config = dict(
    num_hidden_layers=10,
    num_attention_heads=5,
    vocab_size=19322,
    norm='rmsnorm',
    norm_eps=1e-05,
    positions='rope',
    attn_scale=0.166,
    tie_word_embeddings=True,
    init='normal',
    init_std_down=0.0,
    decay_fraction=1.0,
    decay_shape='exp',
    doc_mask=True,
    train_tokens=860600000,
)
Each number is 128 + 24 x the weight over the matrix's rms, rounded and kept within 0 to 255. Layers, rows and columns count from 0.

# layer 7 MLP down (transposed), 832x320, rms 0.0308, rows 516-532, columns 256-319
[[105 169 147 125 106 164 149 122 135 160 172 128 137  65  90 156 114 105 133 100 120 128 124 123 117 130 140 103  52 119 160 123 141 107  63 127  79 139 161 142 140 121 154  96  73  70 129 152 114  98 117  72 112 142 164 101 169 111 124 160 123 124 172 107]
 [138 104 136  84 130  74 138 143 125  95 111 168  86 144  96 134 106 140 122 129 162 167 117 135 154 131 159 115  99 113  96 144  83 153 131 100 146 145 125 143 162 151 131 144 131 127 134 135 163 102 132 135 109 122 161 147 147 144  98 152 112 149 144 129]
 [109 143 115 113  90 139 155 138 123 145 139 140 160 136 131 105 151 138 117 130 131 153  94 128 150 129 146  99 151 133 136 151 132 154 124 111 155 104  94 144 134 153 162 159  85  67 125 151 110  79 150 120  91 165 135 163 125 107  78 148 121 148  91 171]
 [129 107 131 133 142 133 117 141 144 142 107 119 133 105 104 110 134 127 120 128 163 115 132 142 131 120 122 140 150 153  98 148 138  97  90 128 106 111 113 151 117 113 107 119  97 112  90 104 115 104 147 121 116 125 191 106 107 106 156  97 149 148 113 103]
 [ 83  93 138 105 107 128 124 126 137 128  92 138 141 114 106 125 127 170 154 129 132  82 168 116 128 145 135 136 152 112 137 122 122 109 123  88 137 126 114 147 147 130 117 118 138 138 110 190 120 109 134 120 136 109 119 165 121 139 123 121 128 115 138  95]
 [117 116 127 118 122 161 120 107 127 160 135 122 131 110 105 118 132  89 108 155 146 115 141 133 110 143 145  81 102 112 123 155 126 134 114 113 124 139 103 127 151 121 151 124 120  96 105 125 139 113 129 119 161 112 152  97 138 141 138 124 159 120 146 114]
 [129 130 123 154 129 103 146 140 165 122 154 160 147 121 137 118 153 124 125 132 107  92 127 139 111 125 117 129 106 114  99  98 135 105 139 104  87 115 144  99 115 150 152 145 126 137  93 134 134 109  64 149 129 135 125 101 147 114 157 125 113 147 116 154]
 [142 106 110 138  78 120 110  57  96 130 119 142 116 145 141 136 130 129 135 128 148 113 122 149 121 159 142 100 127  69 117 118 110 164 108 113  99 145 125 104 132 124 113 123 138 105 124 161 141 124 114 131  94  97 112 123  97 107 156 164 132 130 155 128]
 [130 134 127 132 131 157 119 117  95 142 134 171 138 151 146 159 114 139 120 104 169 133 123 128 120 146 109 127 157 119 128 121 137 128  96 141 122 113  85 153 128 154 138 154 133 155 136 112 105 137 141 127 122 134 136 170 136  98 108 157 159 120 136 114]
 [120 166 118  70 123 134 115 171 123 125 135 146 110  89 119  92 108 142 109  98 124  98 177 105 128 130 142 181 175 152 147 131 128 122 162 125 145  75  94 128 138 128 103 141 150 133 117 127 112 156 159 135 133 117 134 153 129  88  98 105 153 108 141 129]
 [133 105 117 131 151 132  91 160 127 141 117 139 132 145 169 119 139 101 167 116 137  86 148 118 164 131 145 109 159 139 133 124 130 124 118 144 206 128 114 105 172 130 145 118 133 124 118 148 130 104 167 149 138  86 143 126 176 145 123 145  94 112  92 123]
 [124  79 155 141 164 122 157 131 152 131 142 146 172 127  93 143 102 140 171  86 120 127 134 123  88 128 132 151 176 134 138 117 137 125  83 157 105 103 179 141 139 125 144 156 117 122 142 108 140 181 126 100 107 151  69 135  84 167 128 163 154 149 103 149]
 [155 116 148 129 122 145 104 131 131 169 132 165 114 121 148 151 139 102 133 139 109 166 135 169 153 148 121  97 106 134 126 141 163 121 116 102 186 103 127 143 119 121 143 131 135 102  81 151 135 130  89 136 125 127  90 112 169 143 179 105 117 117 134 122]
 [139 127 149 168 150 121 166 117 114 138 138 160 135 133 118 135 137 153 115 111 102 111 128 117 108  96 135 109 142 120 122 118 133 132 122 128  82 131 112 193 114 158 131 165 109 159  90 102 150 115 136 135 145 137 140 118 136 156 114 119 143 128 153 165]
 [165 149 132 158 107 107 122  54 140 147 155 131  96 134 157 164 156 164 155 126 108  89 141 112 106 134 144  98  91  73 140 108 138  92  95 140  77 118 130 109 109 157 175 128 151 112 128 142 153 172 153 126 130 113 139 101 166 113 144 110 176 133 126 122]
 [138 118 141 130 132 129 144 101 132 104  91 180 139 138 107 136  85 133 141 106 108 147 102 116 145 128  82 145 128  96 146  99 211 136  85 128  88 129 130  82 120 141 145 147 118  82 155 123  67  95 110 130 152 103 143 181 109 150 103 143 159 130 104 126]
 [118 130 113 117 103 111  94 158 125 150 136  97 130 143 146 127 124 117 119 154 112 170 141 129 125 134 147  75 144 155 133 105 119 158 135 116 102 140 118  68 116 141 113  99 122  85 124 154 181 184 126 134 138  83 143 126 113 122 135 105 146 145 128 119]]
# layer 7 MLP gate, 832x320, rms 0.0468, rows 517-532, columns 256-319
[[168 130 155  90 128 107 136 156 183 123  90 157 126 171  88 165  99 138 136 169 127 166 125 116 121 133 129 161 106 102 151 158 129 114  72 125 110 118 145 107 137 128 135 125 140 133  94 151 122  82 155 146 129 153 152 139 168 166 136 147  95 120 155 134]
 [111 126 130 126 122 105  69 110 150 129 118 145 112 110 139 113 142 152 140 153 126 122 135 117 172 130 112 163 133 143 116 100 167 154 106 138 112 101 128 113  82 100 127 119 135 124 129 125  76 130 155  91 144 137 156 157 131 121 158 158  65  89 165 162]
 [159 123 161 111 102 114 100 121 115 154 166 156 115 144  98 149  95 143 150 180  86 128 138 140 130 127 117 170 143 100 142 128  98 107 131 100 118 177 118 186 142 125 114 151 121 176 158 145 143 164  89 104 126 143  73 113 165 176 106 120 106  92 125 125]
 [150 120 150 129 103 155 142 151 106 130 128 117 138 120 116 131 130 156 123 118 139 137 144  94 163 140 136 151 117 134 139 123 172 166 130 148 121 129 107 122 116 141  90 138 149 135 137 131 120 150 154 102 104  93 116 133 128 127 105 116 137 129  91  98]
 [161 144 137 135 150 131 135 101 131 152 202 132 107  65 130 124 134 122 135 104 109 149 131 135 139  92 132 199 145 117 131  91  99  82 105 139 155 128 134 144 110 125 117  84 139 115 133 164 151 144 137 106 149 148 136 140 144 140 114 153 118 144 167  83]
 [ 98 112 119 121 148 118 165 162 108 135 150 166 144 154 107 102 129 142 107 128 119 133 158 119 111 120 145 154 138 136 130 128  79 106 133 123 114 120 129 129 121 128 125 129 153 115 125 131 141 116 122 119 178 136 121 186 132 187 118 152 130 143 158 134]
 [126 187 137 148  92 126  90 155 104  96 106 140 140 134 148 145 119  77 136 128 156 118 144 118 145 119 105 147 109 113 141 122 130 151 123  97  94 133 125 118 119 117 147 168 126 119 124 153 159 160 133 134 111 149 160 103 149 129 166 107 120 122 129 120]
 [124 118 119 115 134 123 147 153 126 121 165  93 115 111  94 133 137 147 115 122 183 105 104 129 138 113 108 114 140 108 108 122 113 122 116 144 151 131 118 108 120 148 154 115  70 113 149 119 118 114 110 127 126 121 131 109 158  71  82 113 129 157 179  51]
 [142 144 151 105 123 134 109 111 140 124 150 160 145  87 129 135 106 136 119 127 145  74 152 117 119 162 179 116  84 151  95 148 142 116 113 125 133 143 121 161 157 149 151 162 131 153 108 140 145 165 138 134 133 103 135 121 105 169  97 137 113 160  98 125]
 [148  91 100  86 111 140 140 157 178 156 175 132 122 125 135  92 124 114 135 107 177 129 112 119  99 114 128 132 106 120  80  99 132 149 137 120  96  94 140 111 159 154 109 124 130 151 150 111 106 105 115 112 113 135 126 171 103 147 152 138 155 119 155 138]
 [105 108 146 108 114 151 132 111  68 129 148 146 180 160 125 117 129 116 127 150 169 159 156  98 162 105 129 162 104 113 137 157 106 100 141 120 106 148  96  94 132 174 115 110 117 100 109 155 123 142 133 155 123 126 111 106 148 164  95 184 126 135 166  85]
 [120 130 110 106 153 130 168  98 135 160  95 127 133 121 129  95 118 130 110 117  96  97 124 126 102 145 114 138  59  91 121  89  99 129 123 121 101 122 113 154 103 180  92  98 115 138 123 154 130 133 112 135 135 113 177 134 119 166 126 175 120 132 111 128]
 [142 126 127 144 134 139 124 103 162 132 118 126 139 114 127  77 134  84 160 140 153  83 166 125 170 165 142 169 114 154 128  95 111 141 130 123 102 126 107  94 187 151 145 145 112 131 122 129 111 112 133 124 150 119 128 139 116 136 141 119 117 130  94 122]
 [107  68 132 133 147 125 174  88 155 181 162 125 134 175 102 120  99  90 150 134 150 126 124 147  97 119 134 116  84 153 118  36 125 112  48 114  42 144  80 128  91 126  83  94 115  85 125 124 121 130 142 162 117 116 108 135 111 152 133 146  95 103 170 113]
 [144 133 132 136 107 116 110  75 160 119 127  84 171 121 137  94 102 120 125 146 113 119 123 192 120 119 135 155  88 143 122  99 100 128 132 112 117  95 139 120 110 145  85 147 131 182 126 130 130 112 110 173 134 149 116 168 153 113 109 143 116 113 126 157]
 [120 129 127 116 109 116 154 109 169 128 156 135 125 134 112 125 132 117 144 101 152  98 138  93 135 102 109 156 115 100 116 114 107  99  97 151 101 101 178 183 155 168 129 125 122 181 137  88 118  85  97 136 128 139 118 164 131 118 131 143 101  82 127 157]]
# layer 7 MLP up, 832x320, rms 0.0445, rows 517-532, columns 256-319
[[141  90 159 125 158 133 132 166 153 111  68 161 101  88 115 142  86 136 168 170 158 174 110 103 116 102 123 126 139  56 112 131 126 200 135 128 144 118 125 108 125 120 133 181 125 169  87 123  97 116 122 159 139 141 101 149 173 157 110 144 127 172 117 144]
 [122 116 110 119 101 110 126 112 137 144 120 112 179 157 133 141 112 145 135 144 132  94 120 151 151 112 127 141 150 120 134 137 192 165 112 148 124  92 119 147 109 158  80 220 151 133 124 106 127 138 157 170 132 120 117 131  86 119 166  94 114 148 168  42]
 [124 141 137 123 126  78 145  92  88 126  91  97 103 168 133 118 151  96 113  86 153 107 150 106 117 144 149 107 119 108 127  78 131 107 141 119 131 133 143  83  99 135 138 130 192 108 113 160 153 168 116 119 182 147 116 194 159 119 142 198 132 117 118 143]
 [140 100 114 107 129 122 118 143  91 133 159 114 129 135 120 111 157 118 157  99 130 125 151 157 134 139 122 153 137 155 128 127 117  96 110 126  92 115 137 136 133 132 148 115 120 125 123 110 145 125 134 103 128 117 156 134 121 123 146 130 138  94 115 137]
 [111 114  80 102 148 154 103 108 105 107  73 114  93 133 170 160 143  84 111 109 106  80  92 144  99 184 132  83 139 167  80 158 143 100 135 108  84 146 136 137 153  99 152 126 135 121 131  88 146 115 124 149 180 104 150 105  56 117 113  75 139 155  77 140]
 [143 107  93 109 122 124 151 108 119 116 147 116 120 164 123 138 123 117 167 107 150 133 173 162 140 106 155 155  76 115 155 173 119 101 160 101 169 115  91 165  74  98 146 113 129 135 155 132 115 126 144 125 134 150 117 137  82 161 123 141  94 120 111 121]
 [130 127 154 135 140 103 176 119 171 124 128 124 139 100 139 132 105 141 116 114 118 107 132 135 118 147 112  70 151 104 164  89 115 110 100 139 104 121 101 123 134 120 133 148 137 122 105 119 139 136 128 118 143 160 124 116 122 124  93 147 123 146 131 164]
 [129 117 113 105 128 132  98 137 129 145 135 139 109 119 154 103 167 118 143 151 129 110 156 130 103 113 143 119 134 129 143 121 100 129 117 132  99 106 153 114 140 122 132 143 119 159 133 113 114 107 164  98 105 112 115 132  73 110 137 109  82 164 118 131]
 [133 144 131 189 126 161 153 114 150 159 162 146 170 119 113 146 106 136 126  84 200  62  82 131 115 141 124  96 109 147 138 145 144 118 126 147 127 161 111 174 119 145 186 114 121 156 115 141 147 155 106 180 116  84 110 166 135 178  91 112 173 121  90 165]
 [105  92  90 145 115 136 135 134 145 185 165 135 112 139 124 123 112 137 111 115  88 123 128 127 102 136 162 114 126 136 143 167 144 148 127 147 148 125 121 173 150 137 153 156 134 178 177 135  96  86 176 145  57 139 112 108 152 103 122 114 118 110 142 144]
 [123 179 140 155 141 130 148 144 136 127 162 146 140 139 181 157 140 131 120 141 115 102 135 106 118 145  80 136 140 153  99 141 106 134  98 112 159 160 125 150 133 105 139 107 118 159 128 135 137 185 164  99 131 139 125 113 100 111 114 105 122 147 139 132]
 [137 132  80  96 121 125 170 172 127  96 135 133 144 106  90 166 129 114 162 138 139 137 160  85 142 188 158 138  78  79 149 125 156 146 123 172 144 102  95 103  77 113 129  88 139 109  79 146 126 122 163 142  95 126 151 144 123 137 130 163 147 115 147 141]
 [153 130  71  97 123 113 140 127 145 142 131 128 138 134 121 103 136 144 153 144  91 139 137 132 140 146 111 126 115 112 120 128 113 139  91 141 129 141 161 119 122  95 103 135 172 130 149 148 153 163 112 127 169 160 140 154 137 106 105 143 180 138  99 143]
 [108 119 230 130 113 136 103 108 148 133 136 109  82 167 115 146 129 103 123 180 147 129 164  25 124 149  93 116  85 112 151 122  86  77 152  95 112 146 126 139 170 145  34 132 151 182 151 177 150 106  95 100 129 153 131  79 133 122 141 134 118 159 145 128]
 [128 126 153 130 137 148 100 151 112 127 113 130 129 149 179 136 132 113 128 170 175 102 137  93 127 131 145 133 147 100 144 158 156 139 150 154 117 180  91 155 177 126 106 133 156 119 111 160 104 166  92 107 197 109 128 127 141 186 153 101 100  90 120  89]
 [127 123 124 144 121 130 150 126 130 119 121 148 131 135 129 152 146 147 169 118 184 105 108 130 141 162 114 144 135  68 144 103 158 107 139 123 118  75 154 132 127 148 153 163 151 102 154 106  96 106  91 117 136 164 143 172 120 126 130 158 146 113  87 126]]